{
  "beta2": 0.95,
  "weight_decay": 0.036,
  "decay_shape": "sqrt",
  "max_steps": 5074
}
Each number is 128 + 32 x the weight over its row's rms, rounded and kept within 0 to 255. Layers, rows and columns count from 0. The size above them is the row's rms in percent of the matrix's.

# layer 4 attention value, 64x64, rms 0.253, rows 0-63, columns 0-63
size [134 117 121 111 125 112 139 118 120 127 107 104 124 122 131 106 123 127 121 126 111 103 124 116 106 132 125 132 117 132 106 113  73  72  76  68  69  62  76  71  78  79  72  73 102  82  66  79  69  80  75  68  68  77  73  74  77  68  92  68  79  82  65  67]
[[125 127 175 172  90 100 191 148 121 135  69 116  87  54 111 126 126 165 160 159 172  95 197 133 158 163 148  85 134  87  95  91 131 104 113 127 146 140  68 164 135 139 125 117 102 114 124  88 103  91 134 102 163  60 164 127 161 122 144 140 150  86 155 102]
 [139 135 138 155  96  97  93 155 116 122 128 150  98 126  89 148 106 123  56 129 191 116 138 127 131 124 138 138 178 119 142 166 162 147 132 116  36 133 205 146 114  50 109 148 170 133  95 118  97  96 138  83  58 115 141  84 132 134 113 182 153 151 146 139]
 [148 120 134 171 139 126 103 123 122 138 106 116  79 136 136 155 173 133 123 131 129 114 187 156  86 149 152  84 120 111 110 155 159  88  90 139 154 101 135 145 160 133 188  93 139 131 110 215  41  96  82 155 142 168 106 157 145 128 148  84 109 169  55 166]
 [ 70 148 160  76 176 129 180 128  73 156 151 172 116 125 139 130 104 159  75  92 197 145 163  99 139 120 128 135 120 135 155 168  93 128 108 147 131  43 103 158 133 159 131 102 138  92  89 179 122 138 172 124 128 124 151 138 134 189 143 185 166 144 110 100]
 [118 151 178 135 107 215  77 196 150 137 148 108 126 154 191  97  87 109 198 137 101 180 132 138 128  88  97  93  87 119 126 146 101 148  87 127 122 106  97 112 134 137 119 176 138 128 143 124 116 128 145 137 115 148 148 163 125 147 131 111 110 196 162 210]
 [142  96 114 111  97 135 160 152 108 140 108 125 164 125 110 127  91  55 122 127 128 125 175 136 108 174 164 134  49 177 120 103  80 108 107 110 162 164 200 185 184 159 123 103  66 150  97 127 104  99 134 135 176 122 123 144 101 158 103 123 129  78 102  80]
 [144 179 138 133 146 160 121 156 189 122 170 151 147 122 185  74 138 136  99  65 163  94 167 143 115 124 164 181 151  89 186  98 119 115 149 126 132 137 105 142 113 113 161  77 181 142  95  87 116 200 161 152 170  80 166 161 131 127  96 106 145 104 109 115]
 [ 86 154 155 104 112  97 105 169  80 117 104 116 153  97 167  78 163 120 106 121 116 152 121 166 115 180 164  84 125 149  97 190 144 115 119 146 153 111 182 135 153 140 135  85 147 143 152 181 120 155 200 170 121  75 126 195 140  82  85 138  99 149 154 166]
 [115  58 139 153 164 127 164 127  99 159 120 180 160 119 162 125 127 145 122 156  70 114 126 155 176  60 139 199 170 141 177 102 166 100 143 128 137 154 111 127 158 117 117  95 188 185 119  63 139 135 117 120 170 145  99  93  90  99  92 125 162 168 125 133]
 [113 136 156  79 104 165  95 157 116 118 143  85 125 111  96 178 122 159  77 149 108  37 113 142 199  76 126  98 133 137 189 170 143 115 135 108 110 174 143 126 137 119  95  91 132 160 119 159 126  85 159 125  94  98 182 151 139 136 154 170 125 117  59 101]
 [ 88 233 182 132 143 175 144 135 127 117 181 147 134 125  97 116 100 130  99 146 128  88 108 103 144 147  73 130  87 165 116  56 133 167 150 119 146 133  87 120 122 141 132 172 156  85 148 128 136 142 157 162  94 175 110 169 106 146 125 127  50 140  96 163]
 [145  48 148 131 105 180 100 186 146 148 140 168 147  71 105  83  88 167  89 121 144 109  97 112 127 118 150 112 146 146 151  86  93 109 146 117 122 160 117 118 103 133 166 118  74 162 116 168 169 120 123 198  97 109 181  78 108 121 108 174 170  82 150 117]
 [ 80 129 155 130 116  89 152 112 134 160 116 103 125 189 138 139 183 134 137  72 108 145 142 205 163 131 140  72  95 111 128 105 124 116 122 112 192 136 153 152 144 122 130 134  88  84 203 110  64 158 112 141 150 113  98 200 138  77 113 160 153  80 125 129]
 [164  67  97 119  91 172 108  92 142 122 139  60  89 129 157 130 152 127 128 137 160 107 119  86 116 208 141 180 138 158 115 196  57 148 103 190  97 158 152 121 132 128 105 186 108  79 124 129 141 104 151 160 144 170 113 143 127 116 128 139 153 166 167 139]
 [ 90  64 114 116 118 111 117 158 102 139 141 124 147 170 110 172 147 170  83  61  92 117 185 161 143 145  75  88 108 157 167  91 130 121 187 121 103 134 137 144 197 146 134 147 129 114 135  90 165 114 138 150 184 173  82 125 160 169 169 142  91 169 135 107]
 [157 138 168 140 119  86 116 136 108 121 174 181  67 120 177 125 108 122 134 125 117 125 129 107 149 171 150 131 146  80 185 112 166 150 101 111 141 167  93  76 114  99 139 114 113 222 150 115  68  87 125 137 119 199 115  58 165 119 154 140 130 107  98 146]
 [133 138 195 144 158  80 127 132 135 170 132  90 110 127 137 136  97 170  74 141 150 213 127 131 152  58 124 140 160 180  87 102 118 133 191 187 128 106 143 159 115 146 170  88 160 154 115 127 134 134 168 116 102  98 118 175  96 146 147 166  75 171 115 127]
 [142 130  99 106 128  69 113 152 159 140  89 100 117 152 101 125 126 181 107 139 148  47 177 154 112 148 100 157 189 169 183 172  59 136 116 135 111 129  64 123  91 101 153 104 168  81 196 118 105 144 101 113 168 147 108 142 135 124 122 160 110 163 105 122]
 [192 138 114 159 171 139 114 171  75 105 132 144 128 146  54  84  75 169 131 140 101 116  71 163 121 150 132 113 112  96 141 140 144 142 112 116 127 174 214 104 103  95 140 112 122 102 157 164 158 179 153 158 144  86 114 144 178 125 158  86 144 105  79 103]
 [134 131 115 131 111 136  80  88 155  63  59 121 134 132 159 140 118 204 154 162 132 122 100 138  96 159  79 120 117  33 145  95 122 140 203  90 109 140 132 143 148 146 122 123 154 107 192 112  99 110 154 115 105 118  83 125  95 100 120  65 135  94 111 120]
 [106  85 121 158  51 128 105 137 102 107 108 144 151 157 148 124 117 155 156 124 102 147 104  79 137 129 134 106  67 106 188 154 100 125 104 156 121  68 123 122  93 135  95 137 124 104 131 137  99 144 103  52  91 104 164 142 104  54 188 144  46 113 128 101]
 [136 140 170  75 102 168 144 144 109 109 165 152 118 146 126 103  87 155 123 142 157 171 111 140 123 149 165 100 106 157 100 143 162 207 141 106 186 107  79 175 172 167 157 172 157 125 147  99 104  90 114 128 116 230 115 154 168 162 149 124 119  97 116 101]
 [130  97 122 110 185 133 184 128 125  95 166 135 130 211 148 158 145 124 128 150 129 114 167 119 146 143 201 185  77 106 124 188 132 146 133 119 126 167 153 155 106  45 175 152  64 152 116 101 117 110 123 137 134 140  94 106 122 107 170 147 166 156 174 140]
 [ 80 146  81 153 120  88  83 178 120 143 101 154 168  91 139 102 151 144 172 108 104 173 147 134 185 138  74 143 117 115 127 135  73  91  98 132 134 158 123 133 116 104 101 153  98  94  61 131 146 154 127 130 129 117 148  94 116 107 155 138 202 174 182  50]
 [115  94 145  81 148  76 101 146 113 106 106 104 143  64 114 141 110 192 166 121  93 162 128  98 144 130 159 145 121 109  56 115 147 129  87 175  72  87 107 171 113 144  79  71 170 127 102  88 139 165 112  93 145 146 133 149 105 177 108  60 146 136 153 132]
 [138 121 100 164 104 118 117  60  77 114 120 111 107 172 165 121  74 157  99 134 144 159 141 159 109 134 160  66  96 157 126  99  94 148  82  74 126 145  91 107 114 129 168  35 128  87  55 116 144 136 128 151 103 113 102 101 105 116 182  89 122 123  89 134]
 [ 61  75 105 165 124 143 137 106 102 164 129 146 149 117 146 127  62 144 126 152 143 136 162 133 129  89 191 136  97 162  83 158 107 140 141 108 105 119 168 136  51 144 155 111 177 131 149  90 188 116  93 199 125 130 124 167 140 151 102 155 127  54 111 154]
 [127 137  56 159 139 134 106 131 163 178  59 127 147 108 155 105 133 155 164  81 156 129 161 104 156 119  84 132 186 136  75 108 176 127  90  67 137 147 130  99 143  77 155 124  70 150 129 189 200 154 142 135  79 144 105 130 137 144 125 136  99 104 125 155]
 [136 167 140 144 154  93 125 168 122 150 166  94  96 137  44 101 142  91 171 164 151 109 216  97 149  59  83  95 150 123 122  98 118 139 118 140 149 148 154  84  92  90 146 123 115 143 118 145 159 128 137 105 205 168 107 160 153  80  86 113 129 109 142 120]
 [132 143 126 118 113  84 155 144  94 131  91 128 165 137 168 119 136 118 138 104 138 129 122 141 145 146  72  91 124 129 183 160 126 185  70  80  62 159  65  77 137 136 132 158 100  89  72 168  84 133 100 111 124  73 213 146 152 147 110 109 102 118 112  94]
 [121 113 130 105 107  91 137 160 187  95 169  77 161 170 185 122 165 130 166 120 156 172  95 139 118 125 219 154  89  97 186 157  98 151 123 110 162 148 105 148 156 129 138 175 127 116  94 174 184 162 148 147 168  80  99 109 159 133 136  99 121 160 145 111]
 [ 95 101 100 132 167 120  99 145  93 122 144 162 179 126 221 115 109  94 150 132 125 121 145 149 125  84 151  89  75  85 124 175 185 128 118 147  75 128 149 151 109 106 119 122 122 114 166 144 121 138 114  54  57  77  84 129 126 100 123 173 114 122  70 137]
 [133 180 140 188 125 133 126 140 124  70 139 130 107 127 111 160 109 153 103 117 128  74 147  57 153  86 120 136 165 109 132 129  85 171  86 136 113 125 130 173  95  94 122  46 121 165 126 138 144 132 118  58  94  92 119 169 169  92  92 156 146  59 119  93]
 [104 124  83 114 151  68 132  87 152 129 107 107 145 106  58 111 115 134 156  84 118 128 114  99 101  94 140  97 106 155 148 182 130  83 187 149 121 176 134 118 141 161 114 118 135  63  86  98 134 155 109 117 205 119  90 107 144 201  98 129  58 113 134 136]
 [122 113 210 126 138 175 133 118  85 126  90 133  65 133 133 148  96 147 145 170 134 115 173 147 141 135 113 155 113 153 130 118  64 160 157 147 115 102 106 139 104 125 109 137 126  73  87 116 118 134  96 163 145  88 135  76 120 113  83  82 218  68  71 148]
 [ 99  96 117 127 110 172 116  92  49 155 102 115  88  90 108 157 194 128 159 175 132  80 136 147 151 137 128 113  94 124 138 121 136 144  83 157 151 191  76 152 160 122 119 144 114 129 151 115 191 155  99 168 133 160 121 166  99  67 112  97 148 101 128 202]
 [ 73 101  94 133 127 112 203  56 130  97 119 142  85 105 190 157 108  97 152 132 178 171 129 101 151 123 117 112 104 131 185 125 126 148 106 136  58 129 143 179 147 131  93 121 126 104  95 167 150 166 134 167  95 107  95 126 115 180  84 110 146  88  77 135]
 [178  81 112 159 109  61 123  99 122  88  92 140 115 111  73 178  67  63 108 133 141 126 124 117  99 123 106 104  89 102 133  97 151 123 133 163 135  85 123 111 109 124  96  73 158 133 123 188 105 155 105 129 127 127  68  93 100 142 120 122  53 171 168  93]
 [156 134 163 103 148 179 164 149  65 161  98  70 163 156 116 144 173 166  76  84 134 126 130 152 110 183  64 112 102 161 124 110 166  80 140 100 132 126 103 183  99 151 177 202 160 118 127 173  96 125 136 172 103 118 135 141 136 132 148 141  79 116 132 124]
 [135 117 141 183 122  94 127 152 157 142  90 119 137 164 116 170 215 110 122 128 190  83 143  95 116 123  70 154 122 119 135 117 128 165  87  65 137 114 125  75 165 136 151 105 168 153  76 147 128 139 139  89 128 117 149  95  72 134 147 182 118  62  98  85]
 [ 98 119  65 148 119 128 119 178 153 104 105 160 113  94 140  92 129  69 141 130 196 118 137  77 129 139  75  90 125 110 173 131  73 164 115 177 102 137 182 118 151 144  87  95 117 202 135 128 104 167 135  98 137  87 129 161  83 166 119  92 144 178 102 136]
 [131 131 166 117 167 100 193 112 102 105 126 143 161 173  95 120 102 101 110 104 120 129 155 104 139  83 127 146  88 102 101 142 116 161 126 128  82  87  97 137  93 159 164 205 186 149 101 129 152 133 131 171 138 117 160 137 183 100  66  65 186 141 116  73]
 [172 140 140 128 151 145 137  52  83 112 108 126 172  78 140 138 111 159 105 104 168  70  78 159 154 125 134  84 108 202 129 130 138  95 130 103 136 151 181 141 157 116  92 124  93 125 112 113  97 157  94 144 186 196 104  82  90 168 146  92  88 144 109 133]
 [155 112 131 116  87 127  60 124  92 143  89 117  91 134 186 115 109 147 182  79 130  97 179 147 160 146 149 101 117 101 103 101 169 103 139 150 162 116 145 114 130 132 123 128 141  37  97 145 123  96 192 124 101  85 135  99 124  58 159 153 100  82  77 136]
 [151 161 111 151 126 189 101  84  72 147  93 164 122 175 132 159 155 162 160 156 146  84 185 111 172 171  98 126 134 102 127 152 137 163 120 162 138 118 110 126  98 146 109 158 164 111  85 137 143 138 160 114 143 155  84  84 179  79  78 164 196  79  99 131]
 [123 137  99 158  80 118 170 126 119  92 140 194  79 131 125 207 105 163 158 177 131 111  64 122 121 111  68 171 140 101 115 174  99 180 118 116 186 106 166  96 134 122 130  85 192 142  86 106 131 142 167 116  97 101 126 151 100 104 140 162 114 128 113  98]
 [ 82 104 151 123 116 177  98 127 100 109 155 142 155 152  86  95 144 166 173 155 151 105 135 125  89  86 150  86 117 101  46 107 158 117 100 197 108 170 146 135  55 111 154  98 155 137  83  91 119 111 117 136 134 164 159  84 186 162 100 105 141 143 110  88]
 [154 123 111 182 187 119  98 106 156  99  93 133 167 172 133 147 146 116 176 129 117  83 189 159  79 137 161 126 166 140  99 134 118 124 133 133  93 122 107 174 136 127 157 175 165 114 100 182 174  90 119 147 152 113  84 182 184 135 162 188 174 107  91 109]
 [150  93 155 114  82 176 115 161 102 113 123 138 101 150 191 134 112 115 157 200  97  91 178 112 158 109 113  98 199 119 113 163 104 142 107 103 103 116  87 116 119  96  60  82  98 115  90 112 102 102 148 117 132 109 151 131 134  83  60 136  90  75 100 157]
 [138  98 165 184 114 144 114 157  89 120 140 128 146 111  86 143  78 106 128  73 125 145 133 152 129  70 111 149 208 117  87 146  78 141 117 121 116 100 113  86 114 114 104 134 105 155  99 133 146 123 133  83  63 101 112 139  70 115 142 188 170  49  86 161]
 [109  93  93 152 161 190  91 145 146 158 132 124  98 142 145 103 104 158 172 118 158 121 134  79 166 149 104 153  68 150 139  78 141 209 161 163  83 128 108  95 156 157 144 102 189 168 107 166 152 156 119 129 160 109 124 154 121 163 124  56  83 149 149 103]
 [149 133 151 154 107 158  64 130 108 136  74 144 179 137 121 128 156 102 183 109 187 122 129 109 141 163 182  95 120 134 153 160 157 187 137  57 106  94 132 129 122 187 145 159 141 139  91 143 124 114  68 175 148  83 115  86  71 101 112  70 149 132 114 124]
 [145 128 140 124  32 115 119 157 115 112  95 109 192  58 152 128 162 144 127 201 143 110 159 152 145 145 179 115 121 159 159 114  72 125 131 172  93 106 124 164  60 115  98 112 171 116 138 107 163 132  98 151 106 149 194 116 123 102 136 150 128 158 112 173]
 [149 136 172 135 121 125 156 137  40 144 167 150 118 132 153  66 123 179 160 124 103 116 136 128 129 103 133 180 118  51  32 124  58 153 143 138 155 150  93 115 128 107 119 124 103 133 113 130 112 143 205 146 104 122 113 130 171 143 179 149 122  94 141 106]
 [ 84  79 200 182 119 110 141 139 175 172 129 141  99 102  97 106 122 144 117 143 122 149  75 122 122 107 100 173 155 138 122 115 196  54 128 162 163 128 120 116 162 105 178 142 116 148 123 126  83 153 119 112 122  66 200 106 157 150 170  93 123 165 160 126]
 [187 127 177 102 123  92 111 209 111 156 143  81  95 161 157 143 160 131 134 129 139  85 146  91 126 110 134 107 168  82 107 108 107 135  86 107  93 134 110 122  53 154  97 192 135 123  99  96 137 153 181 118 149 162  92 170 170 108 127 160 172  90  98 151]
 [ 87 171 182 100 113 116 190 149 138 184  98 139 126 162 127 173 154 145 107 137 124 132 168 120 104 144 160 124 153 165  51 154 183 162  82  86 111 123 126 111 112 107 176 115 121 133 193  71 133 120 175 100 129  84 155 139 152  70 140 134  99 111 174 132]
 [100 118 175  63 125 143 155 145 169 122 133 130 164  88  44  90 104 126 159 109 113 171 110 122  84 100 127 119  83 143 136 124 152 126 169 104 128 121 176 189 156 145 190 135  97 141 135 124 135 154 138  83 181 121 107 131 112 118 191 146 114  58 182 107]
 [159  90 136 107  87 158 117 126 143 161 129 144 122 129 128  30 165 220  83 141  92 139 136 132 122  93 108 135 125  78 127 104 172 112 119 146 141  94 178 136 154  89 138  94  42  96 133 112  93 102 130 117  94 118 139 137 191 124 166 110  96 160 153 115]
 [101 146 134 163 146 172 195 112 101  95 105  83  90 125 120  58 107 107 127 135 163 165 118 136 191 131 143 125  92  93  87 140 134 137 141 138 135 150 111 161 120 164 172 104  89 171 100  96  96  53 150  99 142 148 140 150 100 149 121  46  71 129 156 154]
 [109 115 135 121 118  94 132 116 141 135 113 161 173 138  98 138 161 121  54  93 115 156 123 186 133 140 141 115 204 120 144  70  94 175 176 146 194 131 128 131 128 161 219 131 158 162  98 172 110 135  77  80 120 129 137  86  94 177 104 124 126 136 149 140]
 [158  62 166  74  79 145 178 128 191 171 158 135  90 161 101  79 128 114 108 115 182 117 104 128 155 102 132 116 156 104  91 140 117 141 146 159 136 113 147 135 130 107 100 101 125 122 181 163 133 156  92 121 112 134 138  87 139 225 208 128 123 122  99 131]
 [141  33 144 129 130 134 172 115 167 153 144 132  97 148 105  82 175 189 100 152 157 127  95 159 130 112 123 108 179 104 141  76 133 116 103 154 146  70 148  78 126 134 144 139  97 141 130 157 148 107 180 119 118 106  87 172 162  82 166 163  54 124 138  98]
 [ 69 152 166 101 115  78 105 103 147 125 122 121 136 137 103 169 138 169 132 160 211 127 165  87 109 108 147 132  52 131 147  95 138  35 184 118  80 152 130 110 140 110 102 142 121 152 185 130 145 119  97 137 111 183 190 151 155 127  96 115 140 121 127 133]]